{
  "n_layer": 16,
  "d_model": 128,
  "n_head": 2,
  "n_kv_head": 1,
  "head_dim": 64,
  "d_mlp": 192,
  "vocab_size": 778,
  "activation": "swiglu",
  "norm": "rmsnorm",
  "norm_place": "pre",
  "norm_eps": 1e-05,
  "positions": "rope",
  "rope_base": 10000.0,
  "rope_fraction": 1.0,
  "qk_norm": true,
  "attn_scale": 0.125,
  "bias": "none",
  "tie_embeddings": false,
  "parallel_block": false,
  "init": "orth",
  "init_std_qkv": 0.0594,
  "init_std_o": 0.0594,
  "init_std_up": 0.0594,
  "init_std_down": 0.0,
  "optimizer": "adamw",
  "lr": 0.00208,
  "lr_mult_o": 1.35,
  "lr_mult_up": 0.772,
  "beta1": 0.9,
  "beta2": 0.95,
  "lr_head": 0.00579,
  "grad_clip": 2.0,
  "warmup_steps": 583,
  "schedule": "wsd",
  "decay_fraction": 0.746,
  "decay_shape": "linear",
  "final_lr_fraction": 0.0,
  "batch_tokens": [8192, 16384, 32768, 65536],
  "seq_len": 1024,
  "doc_mask": true,
  "train_tokens": 114000000,
  "steps": 4390,
  "dataset": "wikipedia_en"
}
Each number is 128 + 24 x the weight over its row's rms, rounded and kept within 0 to 255. Layers, rows and columns count from 0. The size above them is the row's rms in percent of the matrix's.

# layer 8 MLP gate, 192x128, rms 0.0762, rows 160-191, columns 0-31
size [ 96 103 102 114  94 106 102 101  98 103  93  97 102  97 101  91  95 104  95  92  91 108  98 104  88 103  93  98 105 100 102  95]
[[135 100 157  59 127 144  97 118  97 132 136 112 143 117 156  93 128 119 145 116 101 138 154 132 100 142 147 141 172 143 135 150]
 [134 124 113 106 133 129 129 136  81 107 156 176 166 104 111 159  96 119 120 140 140 125 155 173 129 142 128  89 123 132 127 154]
 [128 151 124 110 170 143 144  93 152 114 107 110 133 114 128 130 153 155 195 121 111 128 118  88 112 158 109  75 109 184 181 155]
 [131 133 114  94 198 128 142  68  83  92  60 115 106 162 138 134 129 154 120  87 152 160 115 133  92 158 131 135 138 109 182 124]
 [ 90 109 105 120 161 129 136 141 152  86 114 169 161 121 138 141 101 159 123 112 151  88 131 145 145 131 124 123 145 129 113 131]
 [104 153 114 122 159 126 118 155 101 114 161 131 161 140 130 155 111 134 155  60 133  82 149 140 139 133 126 126  93 150 139 167]
 [130  94  78 121 150 134 116  85 167 151 139 131 119 141 129 116  88 131 179 142 145 113 137 114  82 114 118 121 103 135 149 140]
 [113 133 123 100 134 149 141 130 120  98  84 114 132  99  55  78 141 126 132 162 152  54 164 138 117 160 133 142 118 105 148 123]
 [ 89  97 104 142 113  97 126 125 175 156  75 132 135 123 142  98 126 146 153 143  68 153 124 128  75 112 161 114 101 132 138 139]
 [110  82 110 121  88  89 117 125 148 103 137 138 206 118 159  81 107 154 126 122 110 152 105 128 125 183 144 163 140 130 126 153]
 [ 99 132 120 109 129 127 158 108 179 137 136  79  95 124 130 108 153 126 135 112 159 150 107 108 114 150 112 140 164 154 165  97]
 [119 102  91 181 124  74  98 111 136 131 125 160 154 121 134 158 151 113 141 164 132 164 121 166 135 108 175 142 134 112 170 109]
 [114 125 128  87 153  87 159 172 140 138 142 155 163 132 163 141  97 150 118 136 133 103 125 134 140  79 144 131 109 147 104 143]
 [113  89 150 138 139 116 138  96 168 159  68 145 134 136 123 127 122 122 129 138 147 111 165 163 116 102 135 155 145 168 148 159]
 [100 126 100 132 127 101 159 153 137 164  87 113 101 142  92 101 143 146  93 106 102 101 119 154 155 127 116 140 102 140 119 169]
 [134 125 137 156 173 102 141 137 155 115  99 141 105  91 105 103 167 170 108 126 131 131 146 123 106  99 135 104  88  95 153 152]
 [141 154  99 154 102 114 147 106 126 150 160  92 135 137 110 134 119 135 144 134 179 145 122 159 100 119  82  88 129 142 111 125]
 [ 96  97 122 135 155 109 115 111  96 154 125 136  81  89 170 166 116  87 156 111 120 146 147 123 107 170 121 109 160 111 127 136]
 [127  82  68 109  91 161 146 121 144 117 152 153 136 142 127 134 148 147 134 125 127 125 135 135  79 115 203 125 141 147 144 144]
 [120  54 102 176 130 126 126 112  95 117 110 113 121 108 142 160 147 125 141  74 147 123  95 146 133 146 135 125 129 120 142 139]
 [120 108 127  98 139 152 163 117  75 160 112 112 124  87 151 115 154  87 137 114 155  99 168 155  92 143 145 139 117 111 166 142]
 [117 120 121  81 109 117  89 128 125 141 119 121  99 145 133 148  74 123 120 151 168 134 134 146 110 169 117  95 136 108 134 162]
 [116 122 105 109 130 104 120 123 140 145 135 112 145 140 154 103 125 139 119 156 117 143 128 126 101 122 133 149 144 159 137 117]
 [ 85  98 161 152 152 115 107 109 155 152 148 105 155 124 142 168  79 137 156 137 122 113 122 131  95 101  82 131 147 163 155 131]
 [120  89 158 120 140 140 147 133 125 117  93 148 117  88  91 133 146 108 124 106 138  96 149 125 106 116 157 113 126 110 139 122]
 [147 130 126 122  89 146 108  98 134 153 154 144 129 116 129 138 128 144 158 135 124 143  95 154  95 121 189 112 133 140 154  79]
 [107 131 114 133 163 130 139 122  97 127  96 134 144 101 113 151 111 109 113 126 130 151 117 102 110 134 130 111 101  90 167 146]
 [ 99 122 137 138 175  94 143 125 121 148  92  95 125 138 156  93 140 168  87 142 107 100 119 163 144 161 116 126 134 134 125 103]
 [122 106 132  92 122 144 136 135 117 132 125  63 146 137 160 144 131 116 166 155 128 120 135 130 139 148 119 161 124 144 147 117]
 [110 108 142  69 110 107 105 120 121 135  98 131 129 112 161 138 152 132 153 135 128  95 160 126 134 131 138  97  96 128 129 182]
 [103 129 145 106 113 150  83 162 179 140 118 134 115 117 128  99 133 117 124 112 111 129 146 118 152 124  69 178 137 140 120 125]
 [ 88 114 125 131 141 120 138 139  88 127  79 156 120 150 150 102 134 145 148 160 147 127 128 129 146 144 151 147 123 126 140 126]]
# layer 8 MLP up, 192x128, rms 0.0731, rows 160-191, columns 0-31
size [ 95 106 104 123  89 104 103  97  95 100  88  93 105 102  99  90  95 103  93  89  95 106 109 100  88  99  93  89 103  99 104  99]
[[124  96 105 121 190 126 139  86 125 143 144 139 124 128 145 131 126 174 108  86  97 139 133 125  96 133 141 143 147 118 142 127]
 [140  99 115 111 142 169 131 126 111  92 159 133 116 122 106 137 134 170 135 114 130  84 172 140 106 113  79 125 115 140 151 133]
 [116 132 114 130 109 145 134 115  80 122  84 130  97 109 157 137 152 122  89 156 106 137 108 126 101 163 116 115  90 128 147 124]
 [114 119 133 149  76 113 107 155 155 159 169 134 128  94 124 116 120 119 125 166 116  96 132 163 133 114 109 126 149 162 103 126]
 [101 135  95 112 126 135 122 134 142  87 125 123 150 115 182 146 132 104 122 147 131 104 117 163 134 109 136 146 150 130 128 163]
 [118 182  99 175 125 168 107 132 127 142 107 179 117 111  84 143  96 124 123 121 156 138 129 157 126 109 116 141 103 160 136 142]
 [125  97 135  99 143 143 102 100 120 121 160 119 135 141 140 158 117 104 140 127 163  71 121 115  96 105  98 120 107 143 102 144]
 [107 168  86  83 133 157 144 128 175 138 122 170 176 125 143  88 146 189  94 101 140 122 125 141 159 131 116 121 136 127  98  83]
 [147 109 123 113  90 128 124 132 126 101 117 108 115 159 120  87 129 172 138 126  80 121 143  99 136 109 147 134 102 135 137 175]
 [163 140 128 113 131 157 118 122 121 160 146 140  87 141 111 119 149 135 125 122 142 138 127 142 161  97 129 131 167 101 169  88]
 [ 72 147 131  88 113 136 163 144 176 149 115 140 104 115 160  96 144 101 130 114 160 150 111 120 135 119 104 143 168 146 122 113]
 [133 118 134 103 104 126  86 133 156 108 125 176 113  92 152 113 133 114 170 127 152 134 129 125 140 121 150 121 110 155 136 129]
 [141 130 135 113 113 137 105 128 139 161 145 107 133 124 200 119 122 135 149 160 167 133  78 154 115 144 137  85 111 141 119  88]
 [151 131 119 126 105 157 157 134 146 155 126 149  86 123  83 123 139 153 146 124 120  96 166 128 141 109 171 120 129 144 134 155]
 [ 96 139  98 169  99 101 117 139 136 135 146 101  99 122 111 138 139  96 153 144 100 118 115 150 135 114  97 117 123 122 145 180]
 [131 141 172 132 103 121 169 140 152 109 103 163 119 130 114  83 146 109 152 135 151 173 145 112 141  68 146  87 117 105 143 142]
 [112  94 123 151 119 134 154 119 128 134 125  96 116  84 121 103 127  92 132 122 138 150 167 133 112 116 125 140 153 140 142 135]
 [153 146 142 136 148 109 155 143 112 132 140 111  74 110 205 161 101  81 144 158  93 186 133  75 105 165 133 102 122 118 107 144]
 [140 139 134 119 107  92 144 112 103 144  94 151 129 136  97 143 163 199  86 106 158 151 154 157 152 154 138 106  88 162 126 143]
 [ 70 169 143  49 130 149 117 108 171 146  95 141 148 150 164 115  84 168 124 162 138 147 137 144  84  93 107 105 170 131 146 152]
 [148 140 109 114  93 181 141 114 127 146 142 122 108  44 145  79 148  99 166 113 165 118 165 131 122  67 104 124 120 114 138 153]
 [120 114 152 139 144 126 129 127 144 116 126 134 103 111 125 158 116 146 116  97 180 132 153 176 102 141 156 140 126 124 127 121]
 [132 134 104 142  94 160 127 119 152 115 139 137 124 141 160  85 104 149 139 126 146 144 128 116 139  86 132 162 105 141 127 145]
 [137 118 169 160 122 136 154 151 133 127 147  93 143 131 168 160 154 159 140 138 103  96 129  96 134  90 104 149 127 146 121 154]
 [122  94 134 138 124 165 176 105  97 110 121 147 111 144  73 151 118 123 141  95 118  62 167 122 150 121 125 134 161 134 134 132]
 [163 151 129 130 148 116  95 143 136 126 127 128 179 122  97 147 165 127 125 166 107 107 135 174  99  95 122 136  83 113 101 117]
 [183 115 123 138 112 147 114 156  87 135 120 100 189 172 113 161 103 158 121 164 117 115 138 127  83 129 153 106 137 126 131 122]
 [136  97 106 115 143 107 162 164 128 159 132 105 121  74 153 119 128 157 111 131 134 120 142 136 184 123 125 132 133 114 107  62]
 [118 120 117 108 134 121 131 138 129 131 142 146 161 153 104 128 170 160 102 148 102 118 110 106 119 149 161 116 166  79 162 143]
 [128 142 115 134 193 128 124 135 101 101 148  89 196 171 130 147 128 163 146 137 110 173 134 113 130 150 101 159 149 139 140 138]
 [108 122 145 128 108 141 131 140 148  96 124 187 162 129 132 120  90 105 143 115 155 144 137 135 105 116 118 123 128 160 134 113]
 [151 131 142 157 139 136 141 149 130 130 131 145 106 147 131 104 166 148 160 148 117 115 144  85 187 133 126 142 102 135 117  86]]
# layer 8 MLP down (transposed), 192x128, rms 0.0907, rows 160-191, columns 0-31
size [ 95 103  98 107  87  93  98 102  91  97  86  95 101 100 102  86 101  98  97  92  92 105 103 100  89  96  91  95 105 101 109 103]
[[104 157 141 107 106 147 135 155 127 107 161 150 122 106 143 128 128  96 124  93 174 129 154 127 109  93 155 161 178 128 142 104]
 [176 123 147 104 119  99 127 148 130 121 143  97 121 133 157  90 160 122 141 119 132 155  95 124  65 176 116 125 119 129 130 106]
 [148 150 125 120 122 167 126 111 134 102 124 132 107 100 140 154  80 128 152 121 135 116 160 122 139 153  83  95 122 148 189 109]
 [105 113 162 109  94 139 113 117 108 175 148 130 152 111 132 122 112 116 145 167 121 137 129 147  86 126 116 138 144 139  76 139]
 [167 146 178 101 126 168  97 161  89 155 110 115 101 125 126 130 175 115 128  93 106 111 133 129 137 138  95 149 123 102 164  89]
 [146 133 136 137 125 132 154  90 140 130 161 134 135 135 119 110 142 127 123 188 106 128 130 124 134 158 117 108 130 104 106 151]
 [181 133 125 100 157 136 124 129 126  81 147 157 109 126 137 146 132 119 113 124 148 118 138 148  83 113 103 149  80 104  98 132]
 [128 164 182 127 117 159 113  83 112 109  72 136 132  92 157 124 142 141 128 162 123 136 137  99 165 162  93 170 114 150 129 155]
 [169 145 146 111 110 147 121 115  95 101 111 158 123 148 116 117 128 123 107 100 128 143 128 115 141 136 114 134 118 121 124 144]
 [151 189 170 108 140 148  88  98 133 154 167 154  98 126 113 152 159 120 123 101 130 113 119 151 117 117 132 107 166 129 200 130]
 [152 156 114 134 115 142 136 151 141 108 108 111 105 129 155 128 147  89  91 111 134 148 115 146 104 107 121 131 125 143  86 117]
 [108 136 117 133 149 165 112 140 113 149 116 126 107 116 162 143 134  99 143 138 163 115 121  60 124 160 157 113 121 142  54 139]
 [118 114 111 145 135 146 153 142 131 131 115 152 105 145  81  88 113 141 145  81  79 122 148 111 129 132 110 145 127 130 134 158]
 [167 145 130 112 123 143 121 173 122 113 160 151  89 126  99 128 132 152 108 127 115 142 138 109 123 123 165  79 120 110  99 111]
 [149 107 128 144 114 130 175 144 119 185 102 109  98 131 153 156  98 136 128 117  70 151 100 118 145 156 132 131 136 148 151 158]
 [137 159 134 101 121 139 130 145 129 155 129 145 108 125 177 121  96 116 155 108 113 100 116 153 167 160  92 115 168 124 108 112]
 [129 157 120 105  96 105 127 118 155 102 148  77 126 133 129 133 149 130 130 169 177 100 115  94 108 116 125 111 125 127 146 105]
 [137 172 158 141 163 123 137 169 133 124 141 109 185 152 115 125 132 135 123 153 126 161 111 122 143 132 139 139  99 136 104 144]
 [169 102 152 113  86 139 142 110 108 137 120  95 110 127 152 109 133 170 117 153 135 114 134 133 126 125 131 124 109 169 120 106]
 [ 39 148 140 136 126 127 111 118 162 135  72 145 161 143 137 122 124 152 135 174 142 134 143 124 110 115  96  97 153 118 193 145]
 [117 136 114 164 102 119 143 166 173 140 140 118 144 120 126 116 129 183 127 129 129 155 143 103 152 120 116 142 121 116 128 144]
 [144 119 107 130 164 145 110 140  80 102 108 170 155 138  84 121 124 148 134 144 106 122  90 123 130  98 183 111 119 151  81  91]
 [165 156  91 126 143 134 133 124 127 105 133 129 148 114 140 156 103 163 142 120 138 149 133  93 122 151 125 123  95 137  85 122]
 [180 142 156 135  61 107 133 163 104 117 152 119 128 116 125 142 182 154 129 122 135 120 124 117 144 138 153 158  93 120 106 139]
 [157 111 128 147 127 151 132 100 120 130 121 128 122 145 124 148 133 139 121 151 122 101 130 112 149 119  95  97 142 102  89 126]
 [ 98  91 116 123 170 123  97 163 120 139  54 120 121 143 121 132 148 171 155 191 103 119 172 157 112 134 137 129 107  72 137 130]
 [135  64 137 120 118 127  96 132 147 140 127 127 160 131 109 127 146 178 107 144 130 109 136 113 155 147 125 128 140 141 144 129]
 [136 126  98 127 150 111  69 174 134 186 144  93 118 115 157 137 125 129 142 119 118 153  96 126 133 108 118 121 105  79  75  46]
 [120 166  92 114 116 132 101 136 108 110 143  83 128 114 127 148 133 111 126  99 117 100 136 131 121 109 118 153 125 172 182 117]
 [132 109 127 143 117  99 134 133  81 113 118 112 158 119 161 117 120 107 118 131 112 154 144 140 106 167 123 160 113 141  99 138]
 [146 154 107 151 117 175 133 111 146 178  78 142  97 158 120 115  95 115 160  87  81 155 133 151 152 120 126 129 170 132 104 132]
 [129 136 172 143 124 133 155 139 157 123 155 134 139 105 135 109 154 131 116 119 106 126 152 114 148 130 128  98 145 127  91 107]]